python train.py --hidden_size=224 --optimizer="soap_variant" --dataset="wikipedia_en"
Each number is 128 + 32 x the weight over its row's rms, rounded and kept within 0 to 255. Layers, rows and columns count from 0. Numbers have three digits each. The size before them is the row's rms in percent of the matrix's.

# layer 5 MLP up, 896x224, rms 0.0588, rows 253-309, columns 0-55
107:135113135114081203157069085161151127163076090152114109161141074043123156161177096140166125139150109102157101152079082121129150135191139102135155117149214130144096119131
121:107165137133180088144150108139124117171125121115186148165139179110148118119123160079160130161126135145116089136159094072138154085140134110124131080118033072147128129124
123:162144102153160172103106090155085132081085152073147128133130072097126179119182116093133104103100134099122143106145108125162173092131134171085062226172149099158107135143
109:140116131100042116145122185128126104054102160169117155103121155105103135129143135165128158088155040133164141146192099122136141154146110159136121145102086137105152134156
079:143011159113156148120147132105129127142095157133121093108127060135076117116137121075084172152146082091075083170114075145133137170200116140127155070152200105087159141123
090:154091133121163198094140120160067150148109110130150101055134180100098089140128136189120093083100124133128138138176164139102126138161149093074101141067112186159160079062
092:106091116124200134153119132137147159130155167130139170132134137102170086096170132155088128138123093164140080070172109145046115177091095144164089152066069148162105081099
099:105176204085145105114189111122122132162123118141142089166100075133143140123136168059161166150062131138079146058093143190117115139107183121120092192076101104127146109117
105:159090101132192079188140146116142149132139149124132129152172135103092098100137211109169138138104122128156155202125138125159130082104173169104122184127154092139158125104
110:107140128130100131192142140064140122107099092106068101102112126100114081087168143151127106154103131151102168155126136132126125067125120072221074150088096105183132171112
082:190109126090136078139087094122104103097110127114100136116124144142118075155121093096110166140190099155103110122142151090133121124089124114152110147124176149073085131162
111:139115107135118066113137113132140127053095172124157155091150200158098103145157119132104115109098175153104071149139094110126130095135114153145107123117090161101154096130
099:128136089085104159140105142076162135159176130120148072194121095112116098135152150157165174187112103132123080080150127117167138108145140124119140132129179158127097135121
096:137095091160110122054167140133097089147087073119194090092171098098133193117091067153130099143135118163188131131133118089136070148112175144151128158096163119110151095166
089:108138145095108171092164138156099092107138159118130093137118105107088176134135146102133084109139116118077164099098111122148149154128089080149177088024099151131056165148
098:133071128103133142158145164140118123105081147134174138174085114104107211114156188117118146102122144077164090132146146110127083183117143158134147104130081131152121168127
101:129212146166154130142129050088102093070136135115134138111121206146090219141128124148122160105142163142091105122102179108139106158180120133129118110139155123135097132141
106:065120112090122111151143089081141159158096100121124121113150090131100126118163103153121178122175142141108049083129115132144161143086158113086066136097106099126121136128
102:153136178175130123108138096142138116146164131138093109121135135152136198092171132105155138073115129106185147126188133103077161062154156111162160159090173156140168156057
101:137144148154110133069104136093176114125106142068150083174139156094122127141160152083187126117083155107124109133139091116127121123147160127152147129121101121137134146142
115:072081099208099172162107079103097134114143164115072107166127114103137146165126148086139106160075117119144205123135096088161142126082172160150148076104160117109137106132
099:091168175103141103099164147124136072130052145137145152112120085070125066132098155119163097138166087130141150089182148162084173092149201166189080126160147161067135139073
089:114079099154144177139099137112127090111081134097116090108144062126132125037186133128088171088104088080191107137123113137048151102121169190129115095125181089147118137113
092:093162109117105112152075146158138130074151113178124097175167065097104091127143156084148145151084114168100139138121119126144145060167114141113144168146120096115143072113
103:130118118148146095102115166083048099168132108165160157134111146099117199100124137172151182092105156112080113138123137122137182052137144096166088160170174125180191083102
096:110125097119050138184113141176121139167141162141168092117115138119107119124189137102146167100189166167086120135137078108203176142117134122122149136145141122114092150110
108:171118131117148129106128054149154166125159163127130108115175111153147098093121092142182153115091102135108107109103083105109083189064144126122141121176133136094116116178
108:107099098182124133149145146133116065129115141146140132196150075178112127116117159102150047111162151128097131151134111174116027102109170109080131091115154073108154121162
103:149164098136147124108144140158129108183120151134128118142207162094174123102152103161111103141140099137097118041076162169152157174124143141115089120086118033112090119093
102:148150121124095096106134134169145089153162143121108099095119106096115089108156093092149153043164136117132141145124100123129116112107091142108114075099126108158084151146
088:156035175166172136166148129146113157098119113135081088113113158157191116097109135178098107092115128136141124126129145109138114122156129191162140194124102174076168098161
110:180125150098096133058161121099118096132119088113122128179141065099199153096100122136117120162100135101135136085135078147123097164118152137084137149104130104148133157123
115:052128081151171158076127053108135101087150069102143177130131158099120213177153106205124191157154163078120114170106128140158055147095094141111147147097064116074107164065
098:150179121160043125152128118124101099124164087105104151143119171130135201134148067145164143130147160066096144115194142118077181154095115047096073139100119114071135114129
107:164109106129150184146144084139111151186136059131129153103111155119114159096152146141089157117104123083135123133109090134217142104158135183093110203151142154154152115109
088:140109142161146153202128134118114162087082183105095125123131146141163115104105119159101136120131143142115131118181122104146135184172194117130110123111109117132143094202
103:125165138145198091146124131118157160170162083109184060151148172091157162075163166187099073130142140124132062147138121129074153064144164148103163131132111048118088185096
097:157117080108119114125089192137184144061109124185107152126121146118125152048142152190163150085064136129087142146148088105097115144118195036152121079115142132078114160098
083:130190125113063105131125112194135084154131099069110144177135166090152085125126096161118116053117135104136041148157062131094157124128114153129106144059062086136173083130
098:076096074103146119114171178120130124092107119149147108162152135141112160113075094101117128138151118037111146169131113103188175148097174125158128082135120151137153183175
107:109063181098157143071117112117075082098154207208092129126160091115163124114131202108135157123135156125130128099133094133153047096167110117084117107125158128125175104149
095:100114111081163136196114086124126066173159062111152129153168169144136127149152116153113105177102197089118085123141102090198149117169127133127125147148154130136146117114
103:034098104141226116137118149104092127175120102073073165113137165110172066178092120157085191097108156187099095104102086133108046120073098091104086104145066112099132152098
106:098162142166111121114144129094155180197145082093128107126134158073112192104060121166111172134161186164113137194127122164085070122108131104093087174033119123144124140094
101:165154145181157158126204140123115111193078126168159106108117149142137114098139116133159169140110153151099118182136119140057158112180046047109096182120137143155168127078
112:053111150089097115083141106107165106085162069134048125104135134156113111150116173195196155104148130123148148129187135123146144108119170074178152115106142100104111113117
107:118130164119123152203154125082121120138064115127162142127101099160171206095128135188089081077148150112113166099125053100155174121167145127141036156099098094074113133125
101:156126138149091108117145115075223093114144091210161081164100201073149126127162141166179110160168045163156163152130119145117135115091146125119107136137093072115105137123
094:152136141142109109072150073090122152118107090132117125077115140115114142167086152122147180165077137157166127099122099139141140097069084121102126095148116098124142137087
094:164151130147199149150172142113101206173108115060109129140116143120049117114133082130144168134144124124032098126141137102131146079158066156111129181121085101090145096140
101:151156143186155108096135179133082156157161126129066115171178132150086139138136130081150153141076185187122085196128104101153102147177193171196153152171085069127143139135
106:145160172157131128121158113137096098080123148063098105133098128128172120175102156171072104117131182174156113078131123189140135161105089107120084134153163116186129124155
099:117131160150112206167106142125089176215159105165101118152139171103117076161161119128089127099081164142054054121142071109137106178144098106136129157109134118079116106083
099:125143184116087115114148128154118100143102122108119047209092167176144147106139104117142036126136104143163064114150114100097129177102125161120121138154086134110157091172
084:156189154134127129094104089169143110149109142109129157138145137129209132188091153128164145139151118149117133149149126142100135088110143115113100170183171112112146177132
100:125099068107062121166044157100166068180152049123151145059097121110174134138150134167124125125127149118081133133158100094143185080156109104084141180130122155094140072074
084:120124158099110126136138092142083121172163094146128104150190150079159159084075131146121133136098169125160023120158150105139218101108190148170140120105099179139082117099
# layer 5 MLP down (transposed), 896x224, rms 0.053, rows 253-309, columns 0-55
105:107138122138143098091081153115138114076128169156115147148133114168107123119076150104081114115183140143137139085132103132180143163124098105067159099137144152135092126058
114:127151158164173142100114145092137116117132127113187121092128176073158077111181103147130150154155105135106204087097126202122106099132137198102114153098104102143113138152
108:148072102129081133072153097133137201136072128061081125117105108112103162088220072137159102115187138105066129128125115186165111120112132152108111167161138141137172058128
104:154093137103124133172116127114133055133154131151100146108148158072164117146172137118144136129141182174137113106181181187114171088157069189103096171086151147174131177070
084:089090189085126144132171139157102115086108114128094117146105096140133165177071145117189098125047095125120103073142104089123080158146105131128148113124093125091110081094
094:070100150146149140122137082154088140101143059079133125084097173143087101176146103161151131145139131081103142136107119090157090127139115089159126076123147156103156063119
098:104087125051113105096153125130089151084164054128111139126139090119090071089063137117102134090153146150100062134116116070160080092149107150188156115133060120057138093137
101:104145134144177092187159117151210166067077081132077113133034081201142133116110142091106129142090131139131126106114194098137092116109087117152093175218140131138090120145
102:071102148092176118100113083143178097104127093157120100099075140122145144116143118144090126102141112149127117098106168141170143079111169115114141135130143148242144113135
100:130080108114166167160112109076105115107162064158122155099116112182153112095105202163144136097132094134115175151151155100086147117098129082133094135138136062121140159173
089:150139106135174118107111101147089143149097141118140105119064070141088099184111205152105184128169138174116128107088151162148122170135129092043127181118112165188082082186
107:138123148140101165080191091099122141108125158092128123125155156096167118125120165150088165103087113139195148113139134186104094155112135115151148130132152174119146091119
102:119050170143115157122078149147187153097188105102134153160108103088130088113153125149153169135110100112033151167151156132172161145128095140153149182136163131162121135161
098:139096108090128083072140190130146051090169074122125149109061153176165119165104143099113207156175158114125149147109099206100184141166060132104144160157147167147160123159
088:140150133085148158164119189107135121101095199128085162182082092200145128140100172094145075127093114167101133127055138089085125153134148200126090128124186110153149145108
099:161096132070144082146130160099132076122123153114185155082134124133119176154137129127133136103128088120105074048146139124059166078154137131147083132186145104124170109166
105:139077101091089115125077121107153096090117127123088133128117203172154165141149199125122073131141146159130098113133127068125078131143130099097107076128165086182165117124
104:116070139176089136115173103124194147100144157156045155092123051156105069118137166126152146146163187172058044166122148151076124144134148123159077194128145120113109127153
099:099148148162109134100145142126097123142104173129170133147124165127119118114188093130184185099132168123132188151151096097195152179115086101104059070073163144138146084164
102:133143048087120139161108076128107115110136107144113113072117205138106129160111128063058093095145122100147070100105138137123148115113131139145081124145151115050076138166
106:124187203068148147133102084155170130158111131172146117165211118118121067145163094073093086132099141164157074103131175211071054077119127092081139124102112196090125072083
099:145106144146161153099143091131111077148041139094128140132083183192138124123163176132145130149125112055180142183138112094106165144122147163127112089155126125142140140109
100:088119151137129133144102161042140189157092054135136114167092082119144114104113165130126129103111128083165129142202114151222065114140134119134135116095154180140104142134
090:092049091061136171118157152078173139118090182140159127169092121132145080106131193129160128160097126125114127150092113133135090148109117084160106111172142198164138110161
096:111032154133125163151153091140118157093116107194076137141134139095108135082117096118136164131130120129140151114176143087099120163096075077126098127135115090177179111139
094:113141140079146124168113074117108081101142147121151152130128164134120182161111091096053131100111133120156131088062102181161104099138167147133151107063160115123159158150
102:143129106090143116134153133129078160164122188111124135065084114155123061143072101167062058136160173166152163105153177126091142120130137195154116107070090112151147162080
106:111132101136163136097169104143158151148160161131111106123103158143034097113125137118151108107177115164125076088142152138152153136182109141207145129157082204125178155136
107:126120121104162151105088145113148131102151142136138098174108162149169135140080124134102101141141126117119152142143144049106131132201131133154153153066149174160153058136
098:123134099086166102111059128113122122159182130130160083133136130168143143183191134078092060102175129147120144056121092144095110039132119140125103160094149122124148143119
088:134080107111117158106111126192099098153058124069149130079145130177112143134104201146073137158141153162132171092097142118117142070131185163093161128181127205082132134120
113:097116118075111117144098095165108090126122137152147088128138120101121056169184174116108108182150154154127060077115164188109085104119095203111167075103117181106156113116
109:093118108079222191144078112134153105061184176086136116065155093160182186154143146164069152113168129169153187087159154146107083108140140142126083115085113114174075149133
106:128153102204121141103120136152146146165120148171162199104125066170081089098144174140122083139138098155166059112114183125119098154087113084130152183121083162116099166163
104:092168102156105149096180099114128157121087173106145101128128171125147171143092128116111164098102106070134185174071075151116131151167140134103132182160087115129192121104
092:101168098175154151184087132177135122121195149162177149088118112128199177127149087147094158186104143133118058136125103110070118108126208125165109160130106138132130155088
099:094122132101160146088084160126214146091149109123141120087153077097159137179123152212102120154093134167133102096171100105145218096211175137113152096100125142103129144123
101:110160162123091106136209167142121155139214094118139169111093092147105133136099146139151149213142127129174121058154156162130162075091160138099085122136122136158123127187
089:121172112157099105074177097110152111176175177122173146109116080107081172165158146138134080113108142108145139088133136153097148079095065115141079136104094082139149123109
094:114132112134125120104120178143137129063132130105205130124080090084127139130146126089117194149138123156071095146111144151083164154125132119150099143115218100126127138147
101:090101167147156130123134149160133144147136098115121158074173162143106125166116103170122120141114136146114089120106090141112145147087086129045109107164173131113139156149
102:156151138140129141144105149142141141187156120127130127087140130149190104150134102087151078107206172133118111146139112118138094115108127165073168127133160175135142135107
098:128162100154132081096107118116130145081120109205133089132106109147108076134160120162128085125081131136140161097068140109083089174185185113131145153145095115121142151115
103:137141134167151149136195180119206097136119085025170180184114134162164140141112144094112097178101127121118085145156127125112147159127070132183120125164087135158134092129
096:202123119161135147117126109110119133132124066150155174090155139176181142122157179118156139173190122145180148167163108132153138083124103115104121136134127096191089092111
108:098101108121196090150104082149145171110194150058144117140133194102120122085111121113147121134175158127121169134135134175117203114120124104099104096103116133177157173162
103:110138168150061157121082084161131080147214090151115103100163132134091100120155132062170180163136153138074164156138148158126125175095110165130113161153162156132165107111
101:064170066115168075098147140141143077103148140151157150121138097132111109061092129148145152173128145143186107137145138141114127060149094128122099066174093129128100114086
093:148102083122100205108102120137109137106096172108091170104147177091080090105115127085159078103138104115084135157171156117126091125127086077122139138142196135150147143127
099:102117140143159106126182070146134139079128084134141101151077100125120147068145133160178108070111144133107146155137101155108051130123176116112128082134120130101157136092
104:106126123171180089071121142146166181066137141108132105138130142164151148093116112143109075156123121111143144146102131108076076096121136168118121153093109149156133191162
098:200144126091120108111098112185129098108123110123090107167103095167150136159141102110098134087129178062111093138123105084088087145132097145153112137082087083178148128142
105:190131149127152087130130167124137089175054172177088114170120156167129101106163098077137104119133081157116097122111114139134158108114088143161119167134133153039088155114
098:104132144127111111078177064157116114202111075054126122146114065064108178132106116053114117166167132125118163103148134131088128153152115162139076139190119146145159166149
090:093109112137119175176152160096134120106189123097145126151112170163151127124096093116145108123102115083122100097112150134109180108092134122192112117021122153153107085122
094:139112146158128125142169134160148131171137135120151117081156167109204129198144154111113144184097163114164107141111151159129186152178096091145200168124086128165155130106
098:104126173109160121164189095070149114199093140139103093123117164120166122123111107159118120150167116057110107171112111100113127153155173095136121149151137204194088078138